{"num_attention_heads": 12, "num_key_value_heads": 12, "intermediate_size": 768, "tie_word_embeddings": true, "weight_decay": 0.0}
Each number is 500 + 50 x the weight over its row's rms, rounded and kept within 0 to 999. Layers, rows and columns count from 0. Numbers have three digits each. The size before them is the row's rms in percent of the matrix's.

# layer 9 attention query, 384x192, rms 0.237, rows 378-383, columns 0-95
080:574470405538543490482470419487484605461468516488601521587427472457593567477497522559489454521408468470553471540556486535523529427412509459545516479481444441507394513429476468517462457520491457514536509497480462521540525563527453504532606475586588462569531533470545553522452597568401504515
089:596507582548473477411478595588527636541438532547469490535460526553527556478477524553509579531464493474440540506383476524544425543541494426558551475486476432567509491479437535492528509505519490497589397434511460437563440436505459515559448494460472469454433518409470527463551540494421463570
090:521559522555528471504486571508448508449497477401465489357453504534466550439556575533574529522420481453525564438558523508557572503566513549437507423458500422482513546593584405570419513499560447457489502517571508430436559496534536508507476454529573568552533546450472419570545624550418461572
084:515538529566443467574506519488511502496481465497594503515513501398596497529524415547556539515443499531483473471447530478528434508412497443514382497449549493533510556500459498556565517432421434626497476488600523486488413445507576588558544468539556482511487492508462488521444448522516431565
090:420514510536498428491566533536566397458489476501515574586524553564533478487456469543558465532429406488516539490488524393486505462483540498514419544575518481482476392454485529496502489525466540556473478576502502545560433442427444428563433514604576506627427507505451530419468486484550448457
093:440536584579514424552506522429577451452557553579504438470493494414484551510516515527534502495498619564543429519528503545551502431554476494497538508517472506486525543529488526500412482539428498526555503554541498476398421601457386411416494459433431468481413489474541451508532481435553502524
# layer 9 attention key, 384x192, rms 0.231, rows 378-383, columns 0-95
085:477529469422534544554474470569493509417624550386542558476512451400565448612531557542483524562506600572544512515522500506504557477442575481491402409552511521574477487439423509473440514508552395548461496536411340475540502471499571471515485497518532523489519583454473482409541524519444518493
097:612553537498503568413453610493551528516500450651578474550530448459511458503417511488482488465498449490457528463537409477608452455451532418414523442437612565567433486504491443483425461551518489452538419476479506386478496529475519518495505630485449482471534556497495501528458541488508530548
099:494504575507489515490539539479450458503541410411528516483504607464448541514493508489640563449368487470548384498515493552487524521491510519479525458475502467455497493543591535548492478533529454577482363457483460560526494422493489514439508454533460560562565480416497465468521500597521482440
091:426462496565488449548513489478551548461577459518494453482528536452528532463518454487460556456461491425514591420462571566468510432440514446412531574460478526508572583572538495439498502366532381587463470440569413499537483570522492501503375481571547499573458504478544548500480501495455448559
094:406498496464517480578598493434527421547557474526395489514510434460473591366548456459560453441517497473418440537466582420590649466483456428545455481520511528582524526437489585509492546561479457521542496519440531496459605535485479433542514387490534511579471431404536514483544443505517533570
099:394459495529462506571518512465450489433565475601525474475539495464571568454548485507556502591495657476533533491508485421486552522539554438567453494545467528439463537440389483498534408573460590500464514475487497522502506521492361453544548517491486485567428473556519440419444445527471440566
# layer 9 attention value, 384x192, rms 0.216, rows 352-383, columns 0-95
101:575442463410425466540541505441619565549512483489553439568490454479514500549429409473500540591512468457448484548517506395534441441493504482545515404455524478558488502623528506487496448531623510504535500455467477525462421613525500436506541563483482495475467465435466562408513442508489515514
089:598526572457500466604534523483503397519433496538478526505557440451454476525427545479468507387561524529452658466510559503488423569426490400594425472486459531418513504495478514502535484586531439421475437583527519515554492446526398529511498407527538488557430480533482543547559365445532559589
088:483552437448383483459490520544519467443557630439541473457530512398434450492509386476507494400501554475476479536452475458570525560582461601560500516536512530510519465532524486520447506388474525515485552509548539562530491499463412427559490388437510506551514469505500572519481474503529419537
087:530538466435555526520464521424513452511558448578476527448479551470403441455537546461389503476501545493550531612524556459519394493430553482514527436568515478463478521493419541449495432507590344499558592536414457502536444593607435513480468550434497469537501480459455524448545481617528557535
095:416532517517412510471472392470420527570539561446595478482567484574498442475522573463454548463434508496425543533534449512509492490445549518601542547477499475519432543436512384446489571510537533426450580531494532520508610424450476517507502457466446481532521584501446565489526508443490558472
096:500583570478489494533489432583469395481526490531483515569518492449493532518476493495447566514512511441524511446568545501469522580573497486543468568537564517541480430522467422419490526500441420453516504584491521492530517513563572541525469488488591429485428460518507571554449518569550288529
091:600499521427517415543485538549570532556472463473510523495516455578480489539455600537622500516446530489580531501533479515485494509453508532496489405445510427486464465503481482413543513550503479421545475554562527458462456423453481419412397503576477467446412542453535556445508513573478438544
098:524424427476380556563505515541506542452467518560532556520508544463509461435568542527484451562480513483548515530398523505556589506521496415430446576471565477431554444468387489524507562598476512513491577492546501461517505566397529505531411519473588494411466493507511480481480522489482560494
092:457418447612511508486489520446480522422559420514532486491485495322564441418447534541538368399586468588508638427512431514491613490509470514523620490515472456533429443545537487421512491538518533527520468465473607505487436560525605560510495543557577507388477495528505458536507472500483430529
088:589496531509481501467536498539566463378522494429474402507524529494504592483482536402479489520567487565490377472546481532541526402487518510486567510505412533410409488506473515586473509508591425566508467504561462571558393486528474482460448494500596444439442476461561506557424572561423441527
093:521399497543468460503453514504464464514473531505536539516494607593492573481471569450502560574444525465568450505576516572494468528497481527505492493518498509551496539560526382512526530564515584441514472544445473445481582497498476432551567473479505428530509501513454542468556469597484395508
091:430486497547456520439505544435619534474529395473514458582506466410579545482436514481575576592498438510424508460499390503500454534515390449559497610472470521480495534547457445524504454488565540556397520637476495499468477568557441513506502496554539572573527483521482527501501546536512595473
090:448574520567551435475526479529537506525453455500484514436515493556501547439413561542463557451454497513497413535449546563472453426514523551435564573515448487501434469473447505433561628442468512551488391477550460420460446522549459497614419394511537393419462518483516586515458527502439484568
100:544545500494551359538554504531456571584373604515458574511451548528451473543479438470484362447488464655537563497444546491487496606453455527514487525582488500458422530491509491450416537534576562522535385528518476558502479470507630478448507483570521524475415484555515445483543553483446567462
092:448500501470473490546476466479644469490502585525466549543595548381514361513448531561425546537463510465439485458520441477547461520457463476558438538536572501343519514394484526445419588476442548457594489514537494490585602502544453527534505525447588558432530553450512436441578424510522502478
099:559576479529489506455476466450568500440520513486530491424487554473461441476480471484477483537477458526451555484537550428450547554486499491598557567479518448520465560540513534364574520519532450450501516522568519585538506445437462453468387564584550526516437456506619527464516369422562453519
087:473472523570495499477471474481385522460471427402484480569510564495525417550446558452459463551470470498481487534490535503573423540512438477509372643453493530585469505580570546542559481543443465551418509473507517486549560469511393504530540440403502411497563466571429535517495502439486494477
092:538442493503550488563536494406522498452448491490486571503461444491488486491575506483448645440473459449569505590451514598526470404531499559464534459491528454548508455559413528535505443466454528507496552490484466402459557554468424506425464443472411513571577569495535546442597480491491632483
090:526562432473612426516490564467535495512521466485529498454439478426490482461488562495455523571508536506491580439503445531508605411495561503488559463472510510380481600503578503406469483377485415525583520477453419550454493496607441569544501525486450469462574458479444532593402505524471543582
085:458438530583522453494486506543596441520466463424504413552559509417494465531479503497553529529496488551454485513434456485512508526439433608442421404511407565561503500494537523547405556539573528412556522458548567547461554475551432572459457549519546473445448467451496530443443441510472487446
094:425419489539543518485433624478518551506450488481491560566488463422512484509494497557504500500514501502529540421468494560505483474543485448560513468477402518459499472480608512544456509512407433512536458496571507553587481481384563516609447484534474485575491432561511414400519638519470461483
095:530453430525500472476554515530501599478495535506456390539536493494506476579524588440567386446502493680541526451464574535477454474466528534533476545487548474520399540473511533501418515519509495364518510485496509454467493461514440506497553610520432582534489444551496502451528500555467446545
087:500499386582508447406535437449447511500461562485477432513466604390451478451492554435499530435524467573490459496495577457456509508442509390440501488476464537507539456476589502530452597519536512565497485542528546534391507389609530573583479536548551565483530499545496492539484541527505513492
087:569517479518509457493480533591533480554461474616462444467535515488473481460487535567508479516492450434470559462580473579536405487566516483575480525559639434525476424552504530537581504515427519469471439619508446550507553566561565497511421395562509499627463561528501470424560566471534560425
094:556521524563590561554449487488416465462531508477606490557452430494606429443461587589545480578518531542529348555467502519439442482479512534420565508493530501568494444493547511541533567546403429544528484475562440460495584501437508498465537447563490579374495459569464514501561399559556523478
087:475562490508579481482548584438537555482541427477512438439422444662512479624436457522467473578538565523451474503474413523487554431503446487518513503501406507423448512482545500514520521560489489474473518506544463466356529545521511532501454554515500526505542479508495426539539525462447424523
084:450387512620491442509496538434471502440504558451426529463575469568549464421522486550450427561405487515509517493449498582518554496435518467496420390485464527484524517479566497484554397466378490524511534630512494501497430473498537437579477449430464497444545497519523503507556460451514445517
095:555500503468431550497490491501491505571563534520474483494442513510426525560479512521509472534583493538498507477505588440457527426555479533532580494501489543399476498494594494584532454586544458520538424455466490471459519500555452511464425518539535429547550562507431522465581458424509406498
097:441528498532530470509526535519419452619436476515562540509511359414483404428502520547473467628422503491534445549521574488438388410551495502398430524537570551551451584526517463591516485563551562593444488497499439546539529466552534563489530484512494530538545520544452433473541539514426497558
088:517401443433456526496528583483462525460415434441446512470452558499448518488585524546460582578564490489447489524546414451490500478485484582538552511485522490499424517589590577615468514458528466561480441516429515521486461562464487446540502487465467536563491548505384557479470531585497490441
090:579547445455487533494500460536540502446600555545548482468495504527558434524527564553475483489507533476518545536537470548500541508522556512479515482463491454550454505520415530625515459508485473499441483493593479583456648578543581474514511428464474541519452467525528475568529545435477439548
099:553498500430416552447553485490485491474589461446569472538414422482518511538482499507453423457544493486492478585530518433488486498438465481512460472478482509513442519536550546497509519638643426451482445506477482498441628542549418426494497451625549471537553494574465562449517591471487515516
# layer 9 attention output (transposed), 384x192, rms 0.202, rows 352-383, columns 0-95
100:455532564544483473458525511439465452545418519466452570501515460460556526442484541551476447464477590558456488510425533568370492570420541510518520523506476501540539535470502557593564532509454461606454503520572546503523528367434518429487477506498572498572495538517533522474446473480518517477
094:520552507617503458543518526457460542353547442446499585574546555438559579475474452511514558546582524559564400538472511467573486507568540581401500484518532546505446425451494616490440480410541507554515528439502436516398558499551602527408519504485487550431527521396505551482506628552576463503
090:500482430474489523599556575554460481516450425467452468518501594513538463389525584470515481564507528519491503448556510504529406471468479523483535462490486504529556472440439546494430523539354471480507442558432443392513486439517368486475475563523459505535398526589474490509559531555517537558
095:512451555522485514533532535435510436485538662394512436480581455557482554424470496462500427412457413415472527453444524552447544558542474500492579542464493435492555456496527524526559453461447415459492477434574508519494471432461522583500530446501565568441503551529531473605506593508539502536
092:568399466446583486521539577516513487512498516530502446520431558428459518457541387532441446434479493456499564395470448461518504430457545451535525512558470509535484400497494493442479481445536502459483483497416522532527504493477420464495514576424589522523546528414469546510548484432569533543
091:499501496561472539503466512419561474520469470504571511452562507518514449433553485440657470468546553504526531528454515534421511432514527505488581499481387536423587578442512534600393455457512502512457547540451402453450438512460405476522543505447489500444593507446469589448494509540447603452
088:521529531491429582502492487452476513485613528525480543564568490441438507482450469479426531525569544518529438561502538558473545468517567387511492545453592581591465554555457461536520482507481483477505481462543475518479460518474423508570543531459446485493592396559573494487516477490493487433
094:481541522475529532477567552413569532498565480521432508453532516595435463505453519443505526371507466578437446473634511547589477428544528510619442466434404547520489477474500503518472437497520491476561465479581528479460521519517485532469516447445444592505470472521484429476405543451469479533
087:536414494440503559539442515524419517509444548551457414433567519537417560602497454469511551522461532431470525530499478500550434413544554487459466551494569498461533544497500518537491486403408449510492515556569508512491505481377441523478539550482498520451595509550453517354468494505530468427
097:492518534575491536463409503567381460535518482480483533519454533424402472508530481493535555584499433392472514507479512523545498544530479595359479544482552484496667468517537441519549481584446427411379565474439505519498514474601516499457532498533494514458556431520531480501577469517530540468
091:439600534572629520526592481508535464465626513538482508401533464405480435426541522486606518468530546478433494439456493457553526479546455462522487528508491467432460470476441555449465459503484487646475515428515481519561450445482434484508553592512560548574566518457494444451564487414517608481
095:593563481486459585534408450458446477483533539456425626471558510507490501429546514521443418478402528503497475485466491436407494487446540600447556383579448586510551543551506520584457543497463521587557473439560525534552473453460484552492518552457426432519465572536487455449531543471571474461
096:485465436488557557434531544489532556533410475464455662516483544474514454464461457435462473457550421499556571483489525541581541539520506478502454560488535454486527483488607476584447469495506516433470598459447512480529545417547577516469459514471431575497581488495498453549547490510473543469
098:388483434619513543418441490465542521468547380513505497542429422496557573536473511494507517483576511463538572527540483469495481462390488453479458496439600545496550472573539525582582522488444515542507590431510527504560496599535395596514517432530460428488561488513451445573429428510539557509
093:485487547570432477547534569470480504562483388570533545403447446458455456495550463410580488443520532565493548511478519471466531552517536606523510487482430497573491492525522458549542529518576434468521545527552373421500495560427560481500533509491479451538365529454482580559487557506575484549
102:469434488526471488493578514436499530499460543466423505556493441515399599571519573514571521467535517455601517483459523571502456455509545612472406419526491482499521470561424487536451524498352574633442512409460491436499484463522536598542548480439422535470593490475420527431484555538427518480
091:403599498499496478500468423461478456553550580579542476527341446464514510424467467542535397468544541405519496548465496507600553395504494555476541489524444418450435463413414508463427462482478545464523369487498469436374380571535488497422471517582501467515431458446508487512489457445472460440
094:564490496485451445483488424572514488572500490485409488539437539513474472409345447490450480529571588584450560387486521471462565557534518495561504499502404508570515464379498526401468482490539492464497428443494435544587513554499507517495470472477489468462484511460566461596469539449484480517
093:465433480516417609491570437425408508534484513461533499460551469465537468592512491538555490417527520487489565533417567554368362580528430492532480500528554460533574457528610536470461572477541546498559501579492539496502576562428494473504462419578474613524463489480609471474456506498496450491
083:466614447625420491637452534471431541551510450541440462602508475392510426547556511493511491530558484576578531556578524528624407419416642516519481491525571544439568458486546581481543426451553518449528431588437495479522474470396520512528505470562581472485498538546456499509458426515491513514
091:474562516475467455539537438515536497462460454546508534539561525427413565467401517371405536444525510423508471468442568502447449515475596438532397472544562514543453542468506577431516414478484477522470491491511539428443512472548509484421496536539461472494420524505491576515467433511589410464
092:389570618390554487561505479542484439563566458438475566471428437492463496531549412474455521442489552309480498613481559477431566568477515530496515459594555528461517522517439441442537413412480423578562514505457519546481483561422555506500465549509527539530482451560547554478434551521542529479
090:407510510524429550489453418522528476529521516481589473499499464509498499505473565504501508535501538476494581507564440471565502497522545590470500574555537429519482534423442499519468454490497482495504579501548527570473533608494489465501524459595494420559499541497504372551499446460530519530
094:553508545492525571528463473422503504558489460433564496451464449423534405518500465469528402558584533542633463525501498497405505497536497554502523534473465500520489520525551486501441516551517480476559521340456483367550444488513453497502490528377495457452498536445562533553484400450563421526
095:484540507455500477480506465470582534524487520583420468557435502464388505489462416430523458554511377503479530491509492509660607561470381502596518488543541424470494536457473523532493398565475440433522511567508562486456473509565514467550531573426493422543471474445483550316526536464534499527
096:511518388507398474467508482551409457431490519490512495470576523494389473510547552548438599441539452504523514499516535521443556509417531453481555504463580515557488438483514455475498469448487443391519510416465567474525545506446428524518517442572505502439565520394468479437475598506475540398
090:485561544422518524513555445569521539572440521566443545583467538412566424572489559462564566494554469537555502414568523526505491487463544546463490563429609420458529488454407498407414654580531503475524492538565524500500549515561465530499493523536528479514556479524453462514508548485549561521
095:492465509542536557478477494470503444511444528515447486548511367502474506477511523538444534523520456358502538566450457449462527553449443472525489484485480466545487501548434467482535513455448472347393471414545510492516510533441536499533514491527472522532529545584615582471505551552481476500
095:493532457598578528558448524533569504409463445505463510525524573515638519527440487551560451513523409474579472432467451481412523464479391396585554613534420426529432521544470480470407430437454464500549540513548504487543451446550577451429437455451442413551512456391528527564407465493585610481
094:595606516522485465366610465454563490505508535493523453463517428503420491457466425403491442435463575467458544542495466508409478551535495480396471512529441546514520470460579415439501525512517531569475453466605482475553518496478459508512363399459475536573504476584599429481564511493533508545
093:572467487527448516517483633535480556551408490384554598450457558502444516469476440430603470548491517564471424493541516451465582514459509468492462535504516511443560486481489468480494558416436519421551496494480483460540432494515436514571412549519527476501444517522509501525502482550490494442
099:515547512452461446557468444436500533482445514452494434521549548432422537445504467482488464527475454503544485487465418506533611476542480585460435532580532430516491445456411472510468474461371462503442575529600509542411433541467550531523487437516497491522513504499519554541489472558521471492
# layer 9 MLP up, 768x192, rms 0.228, rows 0-34, columns 0-95
089:509357500560489528493513483507493549555513514389523613526499568606444545609373465510499454506531471498560462540518517446536488520482458479534576471475493478595581476519555584597443510584529474495547571473465507469456531494500511507501434417479472472422504526428490553410472553484589471540
101:566429446533425588536516542439512582470433545482499434507573536476533497505457441552431435524524492467433474404594462491561445591461398550470434504536572475473514489553508484452487523560585531510569523498560466459484532493479471561368523528455504554521515473480491457460490536504503544554
103:507503550517543494553471501550452599460467436484517584518506530528536417511486528469456488555581536450532474530532458489458416563560475512514507474554466506484556380484530588523533444532579476567581526555534494420589484520540445516490515535548516538493534482430456426497489469553527512478
090:443432484564520512510492558524551498460541442510514512472490585424577567512431574529427373520652485478551521526512502513431477416524517421509438447433479517500528482444493437475457557533511471518432542509447481458492448563578419486516511506446515570517456591523477553425421517607538512530
094:465529485499500498505477458569435472497614556500554482514555412595460536475519543476527537375519431572495490542465507464514481460426586435499490475414521585511438411414511593411587531403532511532497579573510482570492540586413554553537454495554464519513552594501469466557393512479511468479
104:551519511632505555472535561485527429488528474539463503538536560446520670459556488471402460485514454503573580490453444469489514465548596512444476477539513489486472497465482457483515512525523547419542510499534433518567433530550448411491482553459538568511527474512507483490552473468566562433
111:555463444563533465543534478552547471455563498519566490525500523532452478530511513511496504471500541621505415498515347493481532476499485486594484497578526510547492481450501509421500573524485494423530546568447443551518451513532450514385533434560570565556415533481534473475460609480481479605
103:467484537526489526472588526537471459538486524528502541528536469543517441460525557524505465539551441464389545413559377525527479512517454460421428470471483507460423484401451483397523466522590457500566465517427420630505495456490491494522577519559511550492599508555508473425491558531506483552
107:506471540526499472347554513538503436503509522564542436516535514519558477499516510418467557448566475514530523484505438473527470447481507541449526501564466392586477414462508458417558614512528512504598481495451472459508505486472511509505453451452561443541410549484652442515551555524527530477
102:570424473476441536448544544525406399562566398566446527407475505514556506476367415520465404456462544519547514565425473540562520470535564460545456576406485447469459556553490466547593615526472546616547396428506592512519489496454557523461510523459524504568481539450512445498423513419501489543
095:437520431449591494514566568531508456385473555419473563562426541551529460515540510531469450475487464440467478522538508452485501432527541529564461473521456479543536507500510536476457528575478545357510539520552428501492494509435593423418539491435453495454442501438548527399635554529524498461
101:471536424465456543560453487548468551433491530412544575541508429399508451559527506447464585620494502451556494583635516616441456505545449419541516564549544577586569455459551466458392637495496461459477558399473518562525472559434541500480509434492483529525555514533544440489533425450472536540
093:564611574457483456560543541525482532484503541480385506505490467512508418565499542460494650460476528462469470528419481451469570455510380599447527534386486549491528452420412501485488527493565508462556536423518557502515523567516494497496447454438592470489573475494500462535500397506609557495
100:431549475410496579506529558442476496446431499517610553486551575477429574472533527503460478449545483473549458464488495549437479485519612409497530519554482487488509499496555569551563483528497578471448516412547396529509509541472495582575528488513506559540563461495550518548486491498502504492
094:462471528516518603476491531502466481459389512609458453531449549446584495538489582461532502639569496505475591495431434524444522449522558522376519507549466484525515468556466613508493502533408603525510500531500500463616352473476526538529522541466541490531476359527532461570468569531523468555
102:444546422500501504501467490563489532618496425482486530415542432576443419553497506366433431469550540430484486473572530468503535446475561465476499543551400522568495526436603463429489530485519574498500476537522434532483439530521578512510430461562487451514424554481573541434462513445481398501
097:420408531508501515566511456514479558622528601543348522457479529627437505478473565531458415403553465534428473476514484447441467482509502475514517451555483561543419527445481477503530492458513451515447545532461492498481481522470463526500506554414580580453431475523528486543438547534482521534
100:508471445501479449504532574527531497546498432539499495540538539576542555534489546591535458545497539492474480542487533456516480489422454365473529486538527406496460539499504453428504489473501504521503544470516562437554545456465557517480591496461489506488595446422535510517548505622520479468
097:439408430476606580554488578521474582522404491508496505469483540520549483475493595596439567613421499505492545466484487524507481403598431458439504467451465453471576502680533529420588490430521617453499445515495510519580515493530507453536470521461533496571561553501508459402442515481453455474
103:578499433549488496526583462402565579464476424638533418422458501509518470523594446463470433430499470480490536561408510499477553497459492528471539545588485539471487539508518535503500442536462570502574492480489469554555465501512468446522549525527515452484476482475441421520534500520437479571
101:470445492488530463591541498610503409501527508555531500598498492522546477478593558509514483556559438522532487480559449424508417450490449527524482488556493464516554549586478504546547476506421606509518474489613361652490468485559520467496462408561455520450443413500431505559447548467546475473
103:553498501503524396576494565458565450422542428549510471512444494487464473436525504503496478505517494544571475588509486500563605440494537517466508489557459468477488540527530522527569484473454512416526410429480542463449494489476422537501527617424513570544530440497534444472480630493467555477
096:567470556487567453475540416550521536493557527461419555416481548474453526489556492550473565513579513459461487567563546594420474567477529536462576496500516400424436494417414515519398576503422466420450485503442431578458386523466521419583515497540480533479509557512553545496447553524598437533
086:623491483466471555574524564475489502441486307609498542504411489429543427419479525532471482521527562447612559498510481550472493560528548492560498551546565521555563482592436535416487483472507485504536474476533460516447513591538458459472488553502604492535461485605510394536508478539527538604
104:483545501471442484409426501436522438441487460500505524508489569498522513515436472499536409502516518506507554427483472517520514524468493499541533538519494559523498476587474456512510434493454522506526475518526691414549640425332522547527488450510433516461451493498564533411399389438564561567
108:536418400512416564553544433572555437489558475553441464514480454554535568449574515444539502592479545464537493438521467407453470474438463417519466363558554455523527413430508485415557466487471470519596470411497490465561495394566510508496429538469476514556616456452546489533514552461537416506
079:546463388531530579498553576544523505404511569533529480474561474492417468517515412537575442483567515508600540430436533512458473567561501507572446565532512520572581542497424521464554542495465477471528478444450526574433541544482563545428558484493579453594540555467491517451567442425381557499
105:439536450497578515494486412446550503503488410515485522523550481425487516498448484497561500584473634447438563591560528580470535401455492439445477499477450506559435490490546531433512470498469449516458521470507443527533571519540492468462432546546437560497508541542511443362456542419528481494
094:501583514516517511550495407468488460536526521495542477500586563495493460464492537442477521514476561547476571427490498479402511461484592466445424560515553534507471464557540553527402506408511411426500531505512449487573469584495480532489506550413395522529435488489559490548489439505532505437
098:488499542464520508446498484491611453550428500626512561454571482658512469478551536536517551521483462522441598560431473562459549578546510459549563444429445544467479474429536375581523562495449549488546520568546501461475451526543456441483451457469538465455442541305480492482527489452504521482
101:461569579528441454486498545583441507442461595504516416524420512583525485490543531564440488536503554540487578506489519585563530424538471490499524515538444463594384480491555549518460542477600472529520486495500527405474541427448422458447485482416487421549424527580543486470482428557592463513
105:503470472484468513511508479504548558563574495543570598543475462526506469487517575487457402460576496467487447381512497481559581505519458521563444462544439562493539483552483525493457408417498543605499540452401570486514497426535464489489448623434429525501522513411447505457479463554550507461
090:534500536439480557527458439532501570545587466557533518459494492453534450547581402533443488552460387398523578527496568466416581494408533495449498616439511418363428565545532453562452460542539543555494422460487540511486492546558490486520503477486474449497496540439568507504433524444506545493
097:513430463497535492522556505464552505512496447412482500520534445490495490543588618460471552511521462558454512540552515540453565523490521489509505555565513508469563572499590492505504519514522468429503523523460511438572446533563495436473441592515470431456508639373505563463500611483517549590
102:423465520475492453442526582436486520429471497478499458551530464532554386545534514424570491373437498407491520488547505506560481505584415450525453436549521438510499524617430513538484553496461623486621553566494555431563498495498505490484530578485533618474545476470603409487528540472478537552
# layer 9 MLP down (transposed), 768x192, rms 0.221, rows 0-33, columns 0-95
089:551487476482500474526529447569484517597511536552500462570449490491498518582513519564433476466484481549506514518556506592549497618492416622527519556483474468497493454480473506470491387480499537576605478428520403607490462467448458429593544581544446568525416429535591537490483433552443474510
096:548495427511584476507378557508504535488443575480560428521486457482465458456486504432436443506579487478576434483541532533470634475404403472502546538551501513440496486469524538453497495510479461511556511518591525424497565509463590460491583607539591477511449482494434565394449484496479549509
115:513552583550536559411452564438542511589491563529529579403466476502567547409463480517544483537512543495502520557448494503557454427537440483536469444627462594548425448414458524442503440533499487502483437506559536481534438483502522605529462495415413416548503498437470501517493456452488470438
099:482477520519631476587563481553451472518424440459495423349520508467540502505460566474461522513486444501431521487493555411558489477482499427448490425516466531486502556413460450523410402509481377400459494428592443519582565466503555516510489576475458572475523407530460515517503515495509510494
092:517512422477452599512508501585495459525620458417464514504541516593558519502415514514477532506455521514540524525462457541557491431484488558608590525604532487409502449495487459498498468469474450478633576591544448487584477456481477491487535571420475498531453459453514473477526443493478517448
106:521456541551540502502434504437488454530518541530427474489412522480524607553500583534480521571443450539449555492491532551635512407484595574535554538533483445457500533513519549605451558469539425438498546480573482535448549419483445448441483460400534554490524501587467496483410414473388500422
117:573478424476521536502543498499473488518483580610430571495459461490520630494478553442527455508465530526474521526497491551449548493534552461424515587486505419420473486484464566427499607535495522522514488502517476505562458535487401461505433526493446534398476503499491490520459524500493547572
101:569473597510591456466524511609491453454475505404416469524470444408588532548467562550449552445568419465534544444517431542431491515533496453558550464547455466522534537427570506495413534448402466509478439579460510451535525569531565418523559465507526536486499559505563552522477513469485419528
111:420538459536496538496554513401448509476472478551589526504599503529586481540536571473479529515500495513493401522546534479436496483482526590490550507468509545518587404520449615474424530486515604437534444462466447526555423476471552457516549442632600433526457487612522454445477378556428492439
110:498439594532467514577529427521498412576610475497478515422415472564477517462475479519512473513556529488500515423493552393474463510437507541448551530480494556546451469588559546442493451530548552495526464495408560582465548516490466519488352536506522506568444597556495443565549551532481428448
103:545541446551555568553573505545547463436545509509516500550539472502482457595479580554419440559505482537457560470486417479501531444500537410388540555556571491541578500448476474423535528532543478481426416506525547551603539481530555552464539412515538485536560441514466537438470523491380460479
077:513468472576530554471454462537456419554418446468584480476586567486443415449514527603551467439531611462605479441533413528437501513393536485544515326448468495447530453450483486427474454506508601553497538546522488530542557497481422438493518539541483510503502480486525483553531549407545480492
094:515438469505552532553480536445571467445501469549370483460445479463449446560469579635575497482486472489521424433567539511623459419547451478494498487412458510465454571406506479500385474473567544506488625468493533524477474630532532586522541441533491595465505523535588466471544459493441526525
086:571437560564562574432470502480469431471469452463490463512493565547542515510470472501523484487520514385496431489481530468450492586484523647439423450390574531616572513474466505434500531501513439537522475529482524528590568531501434492474461504530435406466380578490565489491490542443551571436
089:538427522494583516459519535499457513473627538430577456546638448536435483495476458543495491497505630467492504496454486425525499482471518471551634486438477471516444481512522458432462511576454469478527483525485612693453552522415539488599523527482443595377485518451524581476597467541407505489
101:472511525528429503505506535445398527454518541625421606453562486462448542546581491520404608429468513495495501462466507454567458511498525471460430510420596583493573435438492488465595586502464453426575506440500520455462552435458497524455533505444451543457548522520488558487408437489490557521
105:505495555458506459476568425424468534528627532541502550564567573482522561526522478485521545427528402539458458420446515470525537567510505530586501517587495438466538492552511574488456544441542527502480515504507448452490503455481590382527562535489470464541482466547490475432488496539475596520
094:506448496532530484442473445408508475514530599501527462564447504447421554484464475490531503441561539495544448554508509461594466556489484471540458579449469610394435552490473608516473488510536469395527422491483425486532416403523512493465451525525491569495411474533542548497528530566501509524
084:491505541428524451449466479482517450569577582395511514533525482572510473510590611393463499544548465483419529530520518501518526559420616395475569459497550454484488544399601473538480449511442517576494550496386554606514461523473457457537422506481580479498435505533509475540509468497424434471
098:507510525463487526525536555491508494498530502425466528439486468489510592484569478466571551516447568503542566497497486516490426483454501423512540607551561545481414395493561440428507521471561587572568471526476500609422410456436430419552489501494434450477536488470424568585422479467521486514
094:439475513522452540517444506555513520546581505553495515490565471473503532521456577526403531490470385420552505456470499489556509452484507631462482518415482546556382516537406490562412451447474508519534524534490619441474496587418538518467478575509539497530570504522552505496516463457496475502
105:424465559529564409531480473605575514529521561542536529586502492482456531494449496469484463619513449461435486525481502465513419590438546514393482438509533457534362543439451464403482571631476485569458509516544514505542544507431540451611504495478466613456466568494458585539478436515519541538
100:487446500480454518568433558474451484587505457577396517538549549512574518517481512514437486426454522592473505506526571459705438526447548540481486501489589408409507565504506517511583386458488615515476556517534545417505461570520549540500597479518432564468590547556518531523465460448554559546
085:490510550542490392566498536512356504476525485471492420558441566529482538427545458538550512478511535586494542434491495488522450533438560411499566511466432540583471436516523483463490441579522529517448507522473600446509515499548539496586443502585510485459507466503568552540517527449511417405
120:409549492442588504543475616509535558521494537501558526358449464501443494486551549566424504533512574479458501468558453526422499539483531513485510536471464523435535479445463600481439482408534604542488576461378487622421463501426538516538550455461431434489463487514506513498436454473522598416
102:471507484568375518406477436522515579518483498568483506574582517533502457511532439483459406445428634558526414536485448477438552405459518513482503521511445485523432580619427541521442448565587514451426508560498454497561555501482430482507352485482420521523520422527474434499556486508514485483
087:398488531597616435550418559431488451495464479532539394543418436419514515439518570524550517501543572579476497401383493411617451536580489493499553482454522478480534469498551373466503478476508518513523570476452514456497429538501488512500482494491456499506622439482545556457485543428575536554
110:437526560524539462482505462495513529573534523473481517487464554444395533495496358474497566540496514514535522588606332604556479445416465434473505546522473457529469455458475507495525552576501502448447535529482550472511404551494450494468543532516437637575561558547536489463529473435452540528
082:553491497499494545480481547541563370493517447349468497505561527537497526520509455488544469536504612539488424510498567530490526515427420485525648532532511406542501525521500487548505512601498497471525477530541493584573463456435461458526510472476528456513469454402497497411500515463494525581
105:555488556504575470569456495498528454506543482440498412492538490416463518558525515520576490600589513569507419503539485400522465566471482461534584548481412560496542558442444577472506489444451568461480435481529458438610496554489479514496452514440537447507516535421396511529564488573363461484
112:478505451525449450442496503542603513530513504584461593461518566534520529550523476474480460551470517487439524545559580472661529560559613544480397480562498433445500480465464508568494498474474396396488489495497552471541524517530558503508461407579427584531570568500472492635415561462562490478
117:434544528590549503561566545508480471471436437530432461438495501517569547472576449551553507491546372520556527504576442491476541544500556603568543537470361483482522408479440479407467471445485526501490472421498541489457489499520513423515440395535510438451507458469330506480466544464484566518
106:476513486452512545436484486527545449447528559434543441567553521451535427513505616504491550507569419446516564449506491485505521550544493598431497472506543484512511421517494476510536557516384423368484513471605571459486565508466569476519580524428473444470466525533572608520535405533473525496
096:453580532537535559444539486485493519527493612487505551511528546530520596482524566552438465539478547573451426471433491498591517435444472392405470470529567573559474515539424450507598449471565504495518452481537491468553502539452464505512454451586505503501512555444429519406585568485564475457